{"d_mlp": 1536, "activation": "geglu", "norm_place": "peri", "positions": "rope", "init": "uniform", "init_std_o": 0.00551, "train_tokens": 325400000, "steps": 4966}
Each number is 128 + 24 x the weight over its row's rms, rounded and kept within 0 to 255. Layers, rows and columns count from 0. Numbers have three digits each. The size before them is the row's rms in percent of the matrix's.

# layer 8 MLP down (transposed), 1536x384, rms 0.0549, rows 953-1046, columns 240-287
107:115150133163095149140098118113130122067145098117115155123159132091115160127146128129112081139129125141137102161085193104137159090159123140152108
097:128154133145137101127162134105099142093115146147098157166152106118142135139124100135115154137100137175089086159148144151086134102130108168106135
097:128142120168098159109141097144103173146153120097136117131111104180113107108121144126106131118107133117175140098151129124123147166095108116177140
106:145132128101096094112119138152174129104168140141149146127121082126102155124122124157101104140100116105116125157141116092144122096146120105128137
093:148144106142151122137147147124110116103150094112139109110074130148120102122096160078143159107150105119171131137145083136110099125157061144124113
104:158147126125081112138104157145122106137158077127131129120146136160135138155120114101100115165090111117100125037133122100135114165121148070124128
103:146123135149154102131141112147102111113082144089135145134078102096101149123129142102135119134120118130134122150108152167112127097115073131115115
097:125172106142175094161092137130128111118101140104133121070090109133167126098124149124150177164117136126137132141103123151093118147149132114111104
109:085152114119134125120147161143113115088128126079082155125128086076153164119123144155113112163130108126142101101100055101145157111115140119147125
099:140133096166153162107164158127129108191084139097139144146127104120129123135156137099142123125140187131082175150112145117141178107117142113096096
092:162085144145124143080103162153127141131171138131121135137122133089132135139162115087128123102131119110146130126184140153114100151136129128139136
100:105149126131155133141140110127099145158112147158121114148147092108163131110119137164139169147141121150107130088077121109134131133098118095135141
095:157110104097117151082189121148158162174094149124102126137147094116120129110134160142117118098129136133144133151121117102132084096150129152114183
103:169160142117139141138147146105112135113094095115107135150140140132149129122127105148110117093112091165093087131120103102119169126142112170080098
103:090112126148106132155135151107126142189155096138137161145100136084137157158115158136127145170126174102147112144153082134129103133108127125144092
101:093132166119148147138112120135141129095128133069134097138134156134157137107145115143170171120136153151115125124102128164098093099137133129127114
103:139148108179122135205156136135189125118119143105119119111106135109131143101130120088146122098134142161135118091093145156118105122132150127134091
104:152147135123129189118131148168103103112131088119141129134097110124159153117106144134118122129128148138140110140126154128130137142149130124108104
099:131117114116142081145143090094118112122141143106109095116123131128075064129121124146092146108158170128123129130083157107086112104166109143139150
100:094127074178139130123069147156097139119134114135129125119137117150151155118119091150134080076147147181103138130115141060156124133158142118134153
096:135104104168144116121124121105175099136106071140113099141071149103166124151118121083155126156120135114119123120137138135088118084131140098120107
114:102171107121099105138151144100125087168157107112132115102118116164099098114104097128146127141110107138078083068148130134130122142098160071124121
102:094144103152169154087098132161146102132121090125079088111135115113148115136090121129106109087144086124137081114117124090153133137193144130117110
106:100121147074148162149163110136136149125114114121135110122127126103140115133106153103150139165113157067131110098150119121142146134109136125105105
092:146132115169154092115120124128108087096078192116076139166139111119108150125180110129146100183129079112140098141115121122134151134109128099150136
108:147118127132124148144128156097140100131161131106104106092149152109119127135164150136162129122065087137101144152176099203136156070095146111154073
086:146138106177139177175133117147117095050142118139105118097125142144152141132125108128125155141096154140119084144132107134135125148123160122114154
095:121172144162145161147106094122110158093102113107137134153120083178171132119110138096137137119161149137159132143119115101158192157138124124112164
098:176141134126139122100094123074129132131088168114133121121095120141096078137137123124134151197084109141147145152141132134155142109126182128160142
102:175176119150116129132163111122109104088142124160141110143142094170141097133096129118144098125130152128134111111127123111130161129150144150132155
093:112141146130144107125101096147091113144145158148119136138144136124113111160134041165123120128116156138149122151107152130148169107105131091157141
101:120159130120110131114117126112116127110127111153140114147151144117139154112114121109108136104144126162138149162140107134115145149124134110122169
098:140118167113098127138115131133053088104165086120155109097143184153110125120150126139140152119143146139118114111122104147136109105108107116119100
095:119094099143158184149149119141120144112126140169134101159122128110149136122154116146129135152127140121112109126141152146124112164113132130130096
091:148113117143134126139108093146084094072125121093117129124106126128129128100138137107170095117128113131156178127104088108151100104109112139115141
101:132164115150118095127135090109119120139129115152137137125094136096181102094114148099104149134144083146114122105118135154107139108121132139122072
090:157126126144106113114138132115120125166109129117137137131157137112094134142129136093109123107151125191148192118152084163146090145114147138178177
092:161146103099149119147112148100166138117142136141147125129099151153134124144110130115174123136127075146121123107172115139116141160117152122153136
099:105136131109174121134105130099107125104107092119160129072161089125137127143119163150123103112134103113123122124117112161122120106158133165174075
097:096112127125108132125126151094142160176092111105175173139103132082128128155133134114142096116081153174130107106112110098157160120118141135115136
101:133171142096093166151126152122115125097071168119113149110140178132111113126151185148135146108128101171109138141137136145149149099144166132143099
104:154108178126107136075132167129108130134111142104122127122117143106155168149154108153140112108156155122143104115132188144079157086118099072084109
103:136147092095149104164102147084153157106128142117113083129124143143143138134101130153137132089118130112151087113112157097093132114185122147115122
097:135123073150121104119110159158102140185141134153138124140123152160141134149134127133106092122117132101182129103123168184105130123118105155101123
105:163192184164116139075154108053071197079142171134095090133116077134130155136148119158148153111138135132122136146126146102106152143139118121132133
100:167095153123126106136116162139163097122134085157124112143106138131144166148144152158116112102140146129120115153100112130114124127100121140143149
108:126155134129135163135100118132133150170119124142140147144166122129110122082154133109117133154142127156117098099064164126125116150151100141163114
102:073124112125105140136105090142163140147130123147143142126123093131164152144180120127124133135147113142148066063137158103085108113124148139132164
099:157135153109096132115177158102139123106131122183141140137118132098104090081128130093160117090106140140112104095134142120151128148113156128114051
104:103078090110109148121097132114171097130130123167129123096131103111113131110116115096183123143148118116078133124115118135126120100127106086132142
093:121118137114048105124126128169127149167129108092130135127123137127067074134134143137108118157122129126176143124125113135172155152100134119139145
099:153115148107124148136121118120112170149124118110162068149142123116114095131118168136089134118108080127194128106127148125150146160144119114099120
100:156105102133115118139138108165149117105118113116129124123161123153117083133132130120149122140118065128150142129166108133153149083089101100107116
108:127159101118151123120102103080132143110149153154137124132099145133098119139127160141154133165092116138103153120117149100152140134140160132160084
092:104128125110140135142100138124124146117116147114095094102084123092137129101140118125123144104124129139138168134132103138152141144137131119137123
097:106143132097078118158132080134107098114141141094102130142133110109140126131146105119123161132136153101107127159137153146146127127139126138138146
101:124145058102139116122133149127119104153140119138133104172102139114143114086141146135120145174075084137149145176091154093131137139141109141111144
106:135082095148135095157137110109132132140110153111114103133096167140102136135151112169145107124099121108138126135113124132121163124123128166113127
095:126148171149089124124124121144158153107164173148142117087110105168133126123109157162137123187141153116147129089146109160114116121153124124141116
104:100130134085119153112113111094146181083160115148115149129131121108119151145140145117162115160134135102094186137145110101162117148146133097130123
099:141119129146146156159142134180138140122133121170124171132142114087120115118139125132162088111091119172119146079135118121143149119151134148176116
096:155155102157119121085126161132128156122119137140098106106114112105153111130117126108118114129166078105095127142143139138135168123157144161151148
099:099129138160125151115105139152163145107144115142124121133151121108140092142159170094141123161085140112150180101100186113153162137119142101155097
094:131121143131110122111096142132142121101083154145141113133104087133123125149084173141103092146169125103163073146138095118138168128125101157108117
094:137146134136158138147120123158103131150110117146130129121207055124158115126120103146145116116140111147111136169115139157140101133150131161124092
100:164123169169128100123102125168103169146129125169117130097113151094153135132132099116108101120132104129137157157139136135097139137136146094147139
102:175161145113106121120146120103136117139130131142149162100151151158124074100118183126107134144117116155166175127151120120140104176095125150172141
104:084097087147167136112094085149135169089149127125148146106109120138126118127114121119134123133081129078087095163164152126125133168168159150121171
101:107062158117131132162128115101103061121081145147143118157078114149120152139148103107105119133120131164115114134132138157125136151127129111127111
092:150157139165137081111131169118078145138148087088082136096139159153094106131098133130138107159071139126092121131103148112134117102166090136119110
096:122147151141101088189120083149120088137142155152087111075121182137103081105102120135103172164118100218144068086089122113093095130139139106155174
099:139095179125165152140153105147167110186132151114138116109142170142142101139107139131149109137140118136135147129132149097132134110087122159114113
104:125115141077121163101085146132106099138122116092116127146151096146134116119132088166097107130167130132135100121127127124140133106121121097130163
098:184076133117120108170102124123146096089124160119138131165139107111145174124134147164118147163118109149129098143122116094124137083144120083079131
097:107079122067122104098136119138132153145121138116143150154163137122128099159158090087109129104155140136132173130110124121134128117138127138145105
097:095144132111132111109087150120120114121123136096128126118144118160150124101146112111139142143119088165110102140119107116059122153086122147091113
101:148087148135107115132109117131117136128119145134123115144127134134115112130128126122119140108126124134136189111138157111112123081125120126109114
101:117144173134116144142071189128121110111143138104107135128147157122113128145101135162154129102170132079078108139101161136154158136141171105143134
103:080117155121125126082101141156127154128186144155136123137167121115200109119155109097111142126151122132128122121140186117083130146138129116130120
096:126161119130132098108122141106088171183139132132111101152101105138103140142095128126112124150143137149130172124120127090085132119089139113144180
098:171122078137123155135143098158110099090176134138102161125106118114114112116139160162097110122137111148131116100116101146107084115144155122152147
092:106131090119139084073145139162171168197156112129113128118104137137087164146159160083108111159146202149121124095108181116108151137125143166106120
094:127149137129125124100151159136091131130155069116103103122163116141125132107089138140147125130155150141093150097103117125149164080167124146136099
099:131165127113113133144113150026120195144145104109145128115160125138145125136141115141138133118088117144156093130096138109177120117141099146103122
101:074165127091116192108098128125146140183122099128113143125117112132144152100144147130130104100132075171150146105152140105099134120110132181133127
095:126134138132122126120109131139145171197122124127127138111085138114117158129115160153153090117144125164160155124103138119109107127110137147137107
092:112154115129105095125127189144177141146112119145123118113162083126116116116088106118128110096119114134101172110170152110152109161150132155144075
108:100096134135129159127134121137179097086173137129110122161163130127164105112124111128113111064124122135125059149152113102153155139120140103095149
096:156114135152163154146174146127137075105150127139128141134151128161146155168121120128148123150142120146170131135130122161166173124094142102110126
104:145089105128115142149138112160138125100140101085136146106159136140136101126100107144100123156143143164105169052102113078101108063161115137169122
101:125125124095135110126161120119143099126106097117152148159138102133169130113163098100108110175138126128119089113151142114131126126111152121128118
092:135083172130121163131136096111104153135162133126104192157119120143131123139124115102143136167129135162106138118130127069138120131171151117128102
095:130121122111120125134121116138115122095107117130110130137137117106109090113137147120118121125124088168151126099144117101116113126150130120173137
103:149121090122130134121166129116123095151098180158114135152133095109182137088151162119096101133135147139151112103130150115139118083191176137126123
# layer 8 MLP gate, 1536x384, rms 0.0707, rows 954-1047, columns 240-287
091:065122157142129083146144129134085142126124171145112133150109115129108121100158064073134117144108161152157174154100071079099116107163141124142148
096:119123101116129091129138112141111141124133136166080138128107067108168131138117126125105117130144134147062105159117097143102145160152137111157160
099:137128095170143165159143119145146162132116163123129149120110134089169151161135104128126122163110103160105129156138149141120122138120127095119108
096:148129173123126130114113105150114142161087136121120141161102096075136146182121085130129129080113136129093133141129135118145112122078158141131124
094:077113111123091119155181143114126133157113155165114123123141091094162108104137079129134168100130155149107081128133114108116144118114150106105139
108:149147123157135196137136087099068114135108173109144185120126127112152160119120122107126095085137122184105149116092133147123192066124120116135126
099:135124120093115126130130081117110186088135166124118087129143097106142121133123073116129138074138142139135151149135151114147093129109160128109136
105:140092181159130144132117103150130151161119162199125110133143134088122135118102106110118108077132174122092125159087121143118120135157126130102139
099:130120117192165153112174130122170138128111105124104105135095147135109107120113141114130148139131116171152144127133122150168147115120110140117173
103:170136155136108123134120130137156151120156135108121187142162115170112135158145114150103113137113133131147145140133133108162169148148181117156115
106:120101150101075116146140107084145131110135136101102116110116118122131122118091092105137146121143100118141093134143101118095140112146148097117127
097:089141104114177125147161118131146159105084146079099155162132122106163134122137114114112126118117087124175142149155085103141100129110144154122185
101:122146158140116113139127142142130165152137139161118108133097129124154139119135150143106112111095124176159124134123091115117138135105153119107092
098:099134109174125151166159100144121140129136133145113130143094122091150095119145134142099119163113099150111107156101146107128160109102085120127150
099:088142145097133182130139101108107115101142152111134128143110141116169143123058141126107142112162167145092131156132139116126151101150136121119118
105:144116162175118170148140122141097113163129142130140126101093087129162119081123107154083158090133166145145160141156148115145166110119127118128146
101:113113153110123163142108096140134139111115158125127182154149121115124144141106148132126131094153131079169125118111124106127117099157124124107152
096:127121124127116144137101143110172143124138128107107099094107110154144152117105138125115162160148123115136166112140147113116123083162093082128137
098:099101153162122147140105126131126150109130163152138140145166164124125113099154144134146179139120103159151160151151096107170148128112127109145099
095:119106156155117146173129133107157163113104131124144150109152111078149088127161141106132123098140109117165151109125100107152129117146108088125132
096:063122103132106172142155124129146107156097133127124156129108071085159164119146121110135148112087155136111130135069144136130139179099117062141115
101:143158128141148107131179097115125182122153135148144132169175176152131139137132080155126118089103123139140161151099138100101149099141143199090122
106:117109151126121174139161104137085134191131127153160116136130089099096094162163122085111168132149094133147141101094175132141151140090120141125156
096:174123137111070142145173127157152161129122121119155109114081130132117109133094138125092122127111168160133140128082140167142117153124131082093113
098:110137131093073138140126070141135153125089141186102158087123096091187147115123129106135159113157156134121199153138148143149121112089145133119117
089:088098134099114116114161142095151143103085111130122126178131074109142140127127105112126133136159119132125169125139154142140130144114130154146141
100:104137119140129150131092093151155158147127112156111116124126093128115158134106122136130127117177142125105135138066126115137127142142098143087120
105:131086145049110150144126118165107148176124169158154148129154133120119117155111140100117167140133115127123131148120130107146090143179132141127081
097:146087114106158175102162111132159118103127163186081125142143107074139172104129094104111133138125096131118109130101106130146147127143131127140134
095:105105094134115124136215113144092101139104130122083096101122136180133132113119118098108169108119127142146099145129134151070082111137101119161149
101:166159133121125153157156128151135138169153147148068146119128105064141134130117142093134123126157123134130104116118145167130115111083146109110155
095:144129142145093094145139129120158125136155175147084143149120123108132132141141094150130165094143071141151191160122125119149126100135125099127090
094:103105069118096170156131143131086112155084147148148127136127089157127139090118103128138105120112169154109133140117131165142110156155103116127129
100:101111116090147109127130131133148112137140113109139170113164127162105106171115127124089182133131112125142121139155159150132104116131134124095085
104:125125148104126096116118089132105168143132129150133136118106127112118128128093111122146110132178116114116153169110145144150141144130109126134108
093:128131143108080117130125122129130107090116136098145133154100099138092135154093090118145148134106148175117138103128131150113136128103155113130130
097:137142136139094133168157095125127112120087166148106136159112086136162119102105089064112155129116104145136136170154163134163126132120131099139144
099:115154163141088130195130125116143133176135139128133171086123107140153138123143154142106122093128120178125120166111090151145157106157118145168132
096:148095150107103141164130109140133112124148094121120120142160148149158121110126084120084141098121095144097082181120116104158119171087119132133094
106:104135122109135156164173062152185139149134142109140153129151139129158130156113105133104122133135125136137178124111146140123158119110128156116144
102:119158131140111091148179108128154155145109099151120148118129131118098089128140159126134101138135134121130126118133142105120110166108144112116139
106:111125167136122139155154101149104164106124114170096168091126090098145107152122157145147147112119128151126190176152073152185108098119092095133122
097:109123114112102134197181086151143093168115128200128115114135096132165130101083124131115145060105169138119130146110096130149131135144140128146117
107:127132086141117127109112115110103140173140115164098112160165067145125181119095089160134144137166120097142127144132151110151152153127108122144096
103:129102150140097140175178099126082093177081179111174160137144088074134131082118118097130150124118155139109104167115125109115127114149116132113160
108:140126153123110120099133122125130149148141189151130110150117123122136153098141118128159138131146139150186152136119098117108135118128146122117166
098:107175136138115122175108141114146123127118151111096157179095121175137164148133168156099118129146129105170134142143113123133120125091141108119115
099:162140094119169117155127107121091118113124137118087156122147101113175176124130131142128150113127184118158139148110135135135119100089179159128092
091:125198129121132149131119095152143131131146159128127145077107139147131147144144133113116110166155082145144100134112131176130086110127154109078155
099:156114183139129164154141122126142121139174153108108149167119101092131134138150114113116118148135175128110150120083122140122126093122124119122145
102:140153123173061134164141125140106135137122148108094165115080116161136153161142093119121182102142173196152134133135171149107122107130127103165132
097:166122202130110132130125118120149138104141166109119163084132110088148171130155059132118130049131087181106188124116138155163098126119121102134142
109:127106109150119126134156154114145136163130079167096091172162123121128106138117095114079146114134143126124093147153127151131061112167127093144139
097:100159152123140150105131100071157145123096107143117145136098082124152153108116097140125107099150116176160105135109130118131122120110129125135169
101:119094139138135130138105114139099100142126158140146146135129107056162117154117131144128149128106154120115134119094120142119121124164107117105106
103:112139199166113134130138085114160141141140156135129104085101136126131173144147125107078140101103121159160134143137156163128125100140093109098147
098:147134094100161109133174139158123171171122168150108151099111140163147128118156150142107092121114192122123104102123170102148134110152141139144161
094:134115134169138126133137160140094122130154166195155149146116140200105129135134133108121142116116119111159127124120100173115155139122131106125099
100:093131185097115122129132107096132163128158157170136142185159118133159157104136142134088122141136148109077146106110148094149175167167124063101146
100:135158112122136113124161128105128122165109146116102100147122103141134108121139101099113151112118161150149100132126154128112145151136124143130122
100:116116131100117114120147121116120137092133106116118159130194070151114091124083091129113184165114148123137171141155144117125163102127131104090102
092:099101136127111134146132091119119123115119161131059096125133129113161105150124106086086125125118101139121147107107151089126100130098126139154121
097:107145105112129189176127113150116131126151108125129166145125145105205134151107117104157155121152124103169115144114104122125104135124116129151158
097:159104129161097128133168091154125119146097141162119129128132122147097123123120126115079147122182135119147153152099081104162104147112145120157129
102:094136110117119187117127094131123129108121123173157127097173121128139132159133135107146109087156128113148121121118107118146132122135120135141126
106:089200144107140152139128066133151128094115127155136117149145157111138142107172117112115132087140161107094092112089109099112158142067139148114161
104:138121146109114106117121107148118173177124139111150142119126160149187161150129116134109100134162141125140124143129103159174119112149165147157130
097:141120108143111077117123122124108119174083126079146123134112142161151116122165098083138162090074077207102150150142109143163126130143148165084120
095:111106098111127145097161099127187153165106149172137116127128122063176133102131135138145105123166130154130155151128094134117143098136138142134132
098:102138112167151139139143142125127151140108144127127121128150105133118135136145095075144196100118140123072090115143148146112070113121117104109151
097:121154143139138138180181112131118154144144129120101126101131185176144151152139126141121112136127082153114152147128210091119112119144133170142122
102:120151133140110119190125091105110150181134126093130137154125107123086163100104104154110161103116129159080149118109134133153117089135143139105130
101:174102159139122163124152103132143182107095193108140134136150108132169103129117127082122128121108106155138101149138160101134132159118087089122129
093:110084098104140147120118098110148117132120190135067105120120132122138167138114092099126146115159117132134142132138177103117123139146138095114143
100:140143149165112172207135079135128120151091120125143164122116155117110137078118119084122152118155122148109151116120109106173131101143120084073155
098:103145126121149158195127088152089147106105143169115148114107140101173143082128118142159141151108107182131167148153135121159133125139102149095149
102:136155161107090097132110105123145176131145120119150131103143142076101127124106131100111132132132167125164134129145122115159113082183143105148097
101:124136137183122177151107143151104111145096167158095140138147078113178133168116116069129116115163130101128155115113131101128134099111121096156110
098:126105138118067096132126104101138154138115169164121134132122085134160170137123132138065155126120196124106139139084108111180141114122134117135154
097:111150184154115132118119127139154139131122160134161112112091127091144147088138133076127125116142122168125146141134145134118128135084113080157119
094:133125129176123124137123161174096170125137145164140124099159110099115137128135117121090112118125129131116111100144160129168118103137143103118097
096:147094104145127113114156120107165146143070148102154104113130161098155142149148141119160165149196063092171122169127135108109161104128114108094111
098:130139123160072191134143102099111116161101139131129168142172144112107151145097095098126169129092111175142102204144126098116084110121120135113088
102:111158160118071154150105125126186143135124142120149146135126098095138147073124132146113116086124116144109136107160124132146169118076173097114137
098:110092126107128114120105120169116118093134100109101152100181058090130176157146157098141142104120094114092142136133142122121135150125131127098143
095:087140129126153125148091145096153139145117121115122140100127118150130172099106081104106101134128109148112204161121124123175104119100117134117098
100:106168187111114171122119134103147114124146134106133123135119155137115159151159165127130139141119085143126153142129104156128128088133089097104131
100:132130124098028136171149119136119137143101183163088110140120079107126151123134117137112128075114120178134153132089102141135168152135142104141159
105:140134141110123169140155096083147122186132101162122158137137116144130167150141112132131155112122123138144064118167114170128147108123103140093142
097:128144136101124178170154117125126144111148139116106158118088118130154140121121171156144119132182104128136215148086111113145139085138100090096140
088:137160145184113104132177110152145115112148136132088166131157094107161158132129123091127152117140119134133142184117142146132150113147126119137124
098:129094084127111149144162122136132153132119150177088121126164130105135132129139114132153123153092161177097153140143102163119096127140105094102128
105:094110156111142129121118130105129128164138132130096148121126144158119134105154090094106161115129112175128158121159122131115137101124172129128133
109:108145174153147107123127103137148177141096146151116121160174147067117143150132090122082144108108143144139113110109140134138083111163113130106113
# layer 8 MLP up, 1536x384, rms 0.0721, rows 954-1047, columns 240-287
099:133125107112146110116112132103136137119116147135107146146113118139134167137125170160126118151139128097119114138156201132145162101132120134135115
095:178131101096129104123075127114154143141135113118108145105094105101116132177143115134125154125111113149138110123149098081146085077105098163110145
103:122131138131122156134130109150109151127164137105136103135100139141143073087080098148115173172123121108130124139130128128136120133152125163152155
091:170162118150113137102141110160170129135156121110118107151128097145119120193133151142192121089126131067102152096151153114087150132128141124131105
109:086185087136140081129143155148135147121181106131135151118120130161140140140109120126121088135134125125080130107167135109142145157101178057116116
106:123188140168084126123114155087139173084173110129158159124114101195128083097155117129129125131120099139126123111123120119135141185166150123102103
094:128152113162123121107112132153125169151096110131139124130162135089135140102152090112124135077105153141097177141170078112118145144106158149105106
110:131135105143126150151129100143146158169086111170132111160112099095126142114139093128113148156097169119165153123057116138141153095133102130135169
098:064108139134140155127167131104097130156113090138147118140128116146121148100138123115143140127157096108126140132156057111119132139085135144121141
093:096130102125125126142141124125100120115136135129139112126132120149146144131151112135113161113159191140152129165139086118161103125096082131064116
102:149133150108119123106119146091138092129143167119118142157097128083162131127119119114150160161132154095143123111155121150084136146135152087129139
094:147181166157086126110141145087104103108127141149098049114144096185126117127092122164120122122174105186131141141149134113119130086117130074143139
098:104102109125142141157097101107111127133103171096136159132145124109121148135119057116155162125150122159106119135105169166114095083156103110083122
103:064160143088102131117123136156168116132130130119145137121148090180128117138145130135087113159167148100159100173115106084143138112099130122199116
102:125148138097177098133170127082113116103102151132121127137103118128136058096107125113115107141074127131096110153115133120114139121092089110097135
104:197164129091090093124110127122119139118101103121122165113084112113131194128101150140118139145153137121166115098121107116103113087145080124125121
104:141173142130133132112148152124128125103179104130131126091141138132161159146141109114102141137112118087139095165156106119112129083143133103131133
097:154143113136116168098140109133131138126123115117143126116128120111117145130133081092099129115155124103154106121119124168096131171119160116131111
100:112151093126148135179150123152142093121122129131110143128116118146118127150109138099109089116130163104113146071122116114159092116115154146105103
093:150147153125124129144122157099113112179083094113091120129126156102131101101121162110120125086120114109168146157146107118158115112099105108112135
111:120121107138122122120132191108107094140185137120133143132089086153152142097112156157135096165095124116089094116152117150123174137105122105130143
100:120175144107159141101116146093089123090160135120093123142146128144122082090137115130138123124134108124126125127127145116153122118147091121105137
105:132135095143158112147095156116153092150179101088107160133156177175121114152129141142123095143096150143086113103119141104112103160142126159137159
090:111112104099148125146191131131113123102107093133089101126117106138132114148145109085116093190146112128150156157133120116163112072138127114131097
110:130114110146137117133140129148125100108118146120091124128147109135150134149132129101150158132117129151178163135145092179139111101098154123110106
087:083074105105188105098096155114093135106131111142153168098166137090074116110134137121190123103123128151101163114159101132114149114147149148150146
095:103120117127133132150125114121100126143136099111121122107140144137130135150112128150113139120137098091121146102130178123144128130135123124145117
099:154124147106190125150146129106125176101126147113105113113131081132148136113117129153151127126122122130166126102180093127111159136146115129135092
097:142073131169117133119102139130120141137124143145163098141149063112136099134136158147148178112144202133078132113119115121122188168110095120103095
093:170135117145095177110156117118167159121161134119135145172118119146141155153188125109117112144105115107119075064183166151134131140145110117084130
101:102142121096145140082118143115091089146131122154118120182090104139108128097125148135117054143087144153114148100180168142077151127131120111101146
099:078077127118128143152152123138137167105107134147089082138135147092156106133156132121137166115113152093167099095107098157136127090110129108157152
092:129168187140151146091130107138153121152129113123120201110103126121146137085153097165101111108177085111103130118148116113098109161099144147113097
096:119098141105124145128157166091107109134149124165144151135143097120119124155151125109121147150116130134086105121183131132149122091132152095117092
100:129086140076135133125148136116145123101123105148155093092164106137104142098113168095102151155197076125154122151108086119114140080147096133152128
091:136133139150147111151133140200169091099149088119112111104122113106135176129100099155110136126145079108132138124133129093128069135091123179132102
104:097109131117145147172116115147127065141133125101146120085096172137158101105119146108116131136116144126155150118120126097103108101122163166134126
099:120104126177107099126122129099114126109149159139091131095111097145100108135106091132131125106143144099180132116130133158109083134127124141136099
096:137122145116128109074076179109139123110200166125106096162172122205130166146127141128123118121133120137127171075134126111130116107082145111127111
101:166129104091150170146168121134138084141120161172149130164092138156142102117131126133111093133110148197104151125113094153159118087124146141133151
105:112102104088145150154128110121136107074123118094145132126111129135136111062151145093147182115131123090092130118109156120066134145113127159147113
103:169153077118131125115179119141124106142088154146141113119167147142070141092079124100131104138144119115073120129112137173110118112139146102180082
098:110157113158130159132110147113123130104129140184150092110127110136165096098087098118131161139148107125141144135105143143110109155135149130110112
104:114141110154119132112055130143154086112144124109150123116134118145127094135139157111112076123153065123147112128106163115135107155142156101127124
101:136099108070157155111145102116144140146118128128111124141176137155110139145162124152126130137121140146161092122124117159129144138153097141121143
117:170118130168160115125121107141155150118142139134091143121128135119094061148101164095121095136101145125082172141106157125126134151120121105158133
100:141091119144099123131167120103135129138118128124104136157123117115118145106086139139127123116140212148084082103138118143128158124176123135117150
099:127093104133142156124097146134129130117131126134070118167151101141100159145152140124143167158152142132174129161186120129180139150104119099137131
104:123120124132122142086136143132156138136107162133117135134143106092167133116119100149123118104170121108094130114096132133142125084169113109127122
093:134152098151161138122160110154116174124099134140118101137134174087180146132088104135152139129111127138112103140135150121103085100092152135130155
110:144142126144106122086137131124115146139122115129142105158123107102128111074137162130103107099147158147146158124106111110100124140154165110165138
105:159101120140181115153104134167110142097066102164115119146132141130140173131166130070137132152137091100147085167165144112127151094120134106122139
107:094108110148139164131134125106109126108130126147103107094168105114131156084136126130148170147125103130105115120122092128137117148134086137132160
096:120125125141105091158142138117133109117149138133067130155140107120180101099124139119095164166140077106156145121123152138103084138123095145140123
100:107136119131113113164125147120104109136155122134133152117162164122084122139095163130132175106163116150134130141124130125112121122151094102082116
106:102161149130183112083104130105101143146116152130149146149121124101155103152179134133120134088119094155077154149176168120149131181101076122133145
104:143093118141153158197089128112123130151121102165170173140141172128138173158164127158126139158102125139141055141147154088135155121117136118120141
093:120145124117113126123142137137126131157113110166100138112102126140163153151105127111113149132125140165156115121104138123144137112154118168132137
113:153125109178104123140119140171122110114102110110102134084084151102154103136111114123138135100104093142170130123110124177131092115094102140141133
098:148166157117156152109114169108193122114119132121088103167119130123079136134150157112110176126132109126129138118160132088111138123147142115119164
095:090145104085119136120139125141111129131134129112092098115131086136136140150132132172114102107161138115118184131143155114130125130108138102109114
094:160150122095149134118151119170151136146076131118139139140116103091122129110112168103153118095112165091131181134131106150122110160129154128109157
102:136123098109137147101103132123161122110159118116165107158111126139151111144154106115161110121153130120137114091158169137139126143108143107160093
093:131084165136125127140142125139173099091109131127122132197138142142144138123088153131144153194112091181159123108143128121113129147146124157163148
097:161184081097114135144164145115102139149109115133142136162157118126094103082096146092114129078160160186101171113104165120156158126120168118128177
102:145101137122127157121106124127130144107119096149141125110122118107126150186143116144143129120106131095078171164124123135120151135104145071135088
102:116133126109156123116123146107146131123138139102121119119119100114128120136101141144115140134130138141116100116140179132150081150129129119134171
099:131123129122088172145151127143139105108158116097122137140164133133117101087102082079079137076068138148101158143137096140093119103112133124139148
098:118143139135147128141139112182153167147120118117127164128101146110133116134131126109126117117162132118169200130135100163124125121116161104136097
094:145126087162119130131126131115169113127139115093126093134099118100136124127104108083134148108091120151147108135147130158094134133130134124155118
106:123147137144149082149150148124125142135106088136185108127136118128113133158117158094186130152133134174103128123171089124137144142133167100106108
105:130127162108126126137136091102121130141130125117157134131137141117123119091053151128125112095145135171124114139118124141142139084093110148118183
097:102130153115114146121081126145117117107104099140136162070124094115161185145135137142094140158138148126124154132116133101124170158152097093127072
093:112121122109139157168146149134132180103136140114151185105117078103137125137141150149117115134130130146082129159110146158157142089125073153180138
105:102135115099122085159133108117155150168132153136173086151133136101106131135124098118129173087129104106094138096119138128114110146119129135123112
099:108135139129141104114156115143194151091131145148117138098111175108132117139113167157136186135153113123135139123152132139162103100132142152127115
101:115103081151147196130119108125174125098084159131119114141091124130121084175124142090101126137096143121170138114124129142110134083168104127134181
101:119103118127152135095108134111111107100118124147112113142060161152108141161156112127131141109106072156108110111171148142117106133165146104121089
107:163133111073164139164121144149110136133119102098114154112117105104092086132137129135168116166121098159125157129146150152138114132150054133120115
096:102149127101155180122127121142098150147109114125139161187153135098159160103147111119108147141096104076143083156140105116081120122137131100139108
092:119120083096154142130072139133063109162116107135157109144143146121118156093112117135132111110122171125145150124127125134122104145115125141082139
093:130103154116143100115082132132174140128124152129130124144160149105117103111172123100117167086111122140116133123154142112097099149106146175158137
101:111126146110122162142146125112099143130159169113074097141085142111147117138134136133124136119122130136148130118103101126103107116113154138140145
110:150097116122103087139161134147113116114112160159127148158147119122143122153119108079137180157148118133094166143111121146157124163140093152153176
096:085141131146154116129140152168131135143171129122113122120166120124122071126143116155145145141096113100071130118102140124143103123116094143115123
096:155085117195130112170075117136131132174117102155136130155136132076139110145163092109104139106133136140135114120155100166090172118098106108081101
109:124132137169126143151105134137090118161133117116101168115140108085130146117128146166101143164141116134109146166147147154157114118119098134133104
096:119086102071135113110109159094132084110084091114109146138124158143125102118132136131105114121125129092121136129133104145136134114153120125117105
102:124142102112089156158193133160150098152141117173139119117131140144111156133169114140136092177165137147097083069143158154113080100100127110118165
098:117115083128151092118116147072146125134113098133092120118136100122128111126090127158141154156116147127077123129107141091130099132136119130095126
086:148090151088132166172133096118133173142116135154129146133154122131120133150190111134137154122150168152109164095108114092124118074144120127130116
098:135157172116066133129148165146132114142126131115114106137150129147129091142086083103132125129126183137106128108139184141110158155088205151103123
101:128146137118152151146161099117116119128097090111154155129127150151158141114130149102127109103100137126164133146107100111146089146093092117150163
110:200134124113121091105168144134113138118113119116170119129137091112100119164050131085164077107119161117143126104127128137126144137080158114155141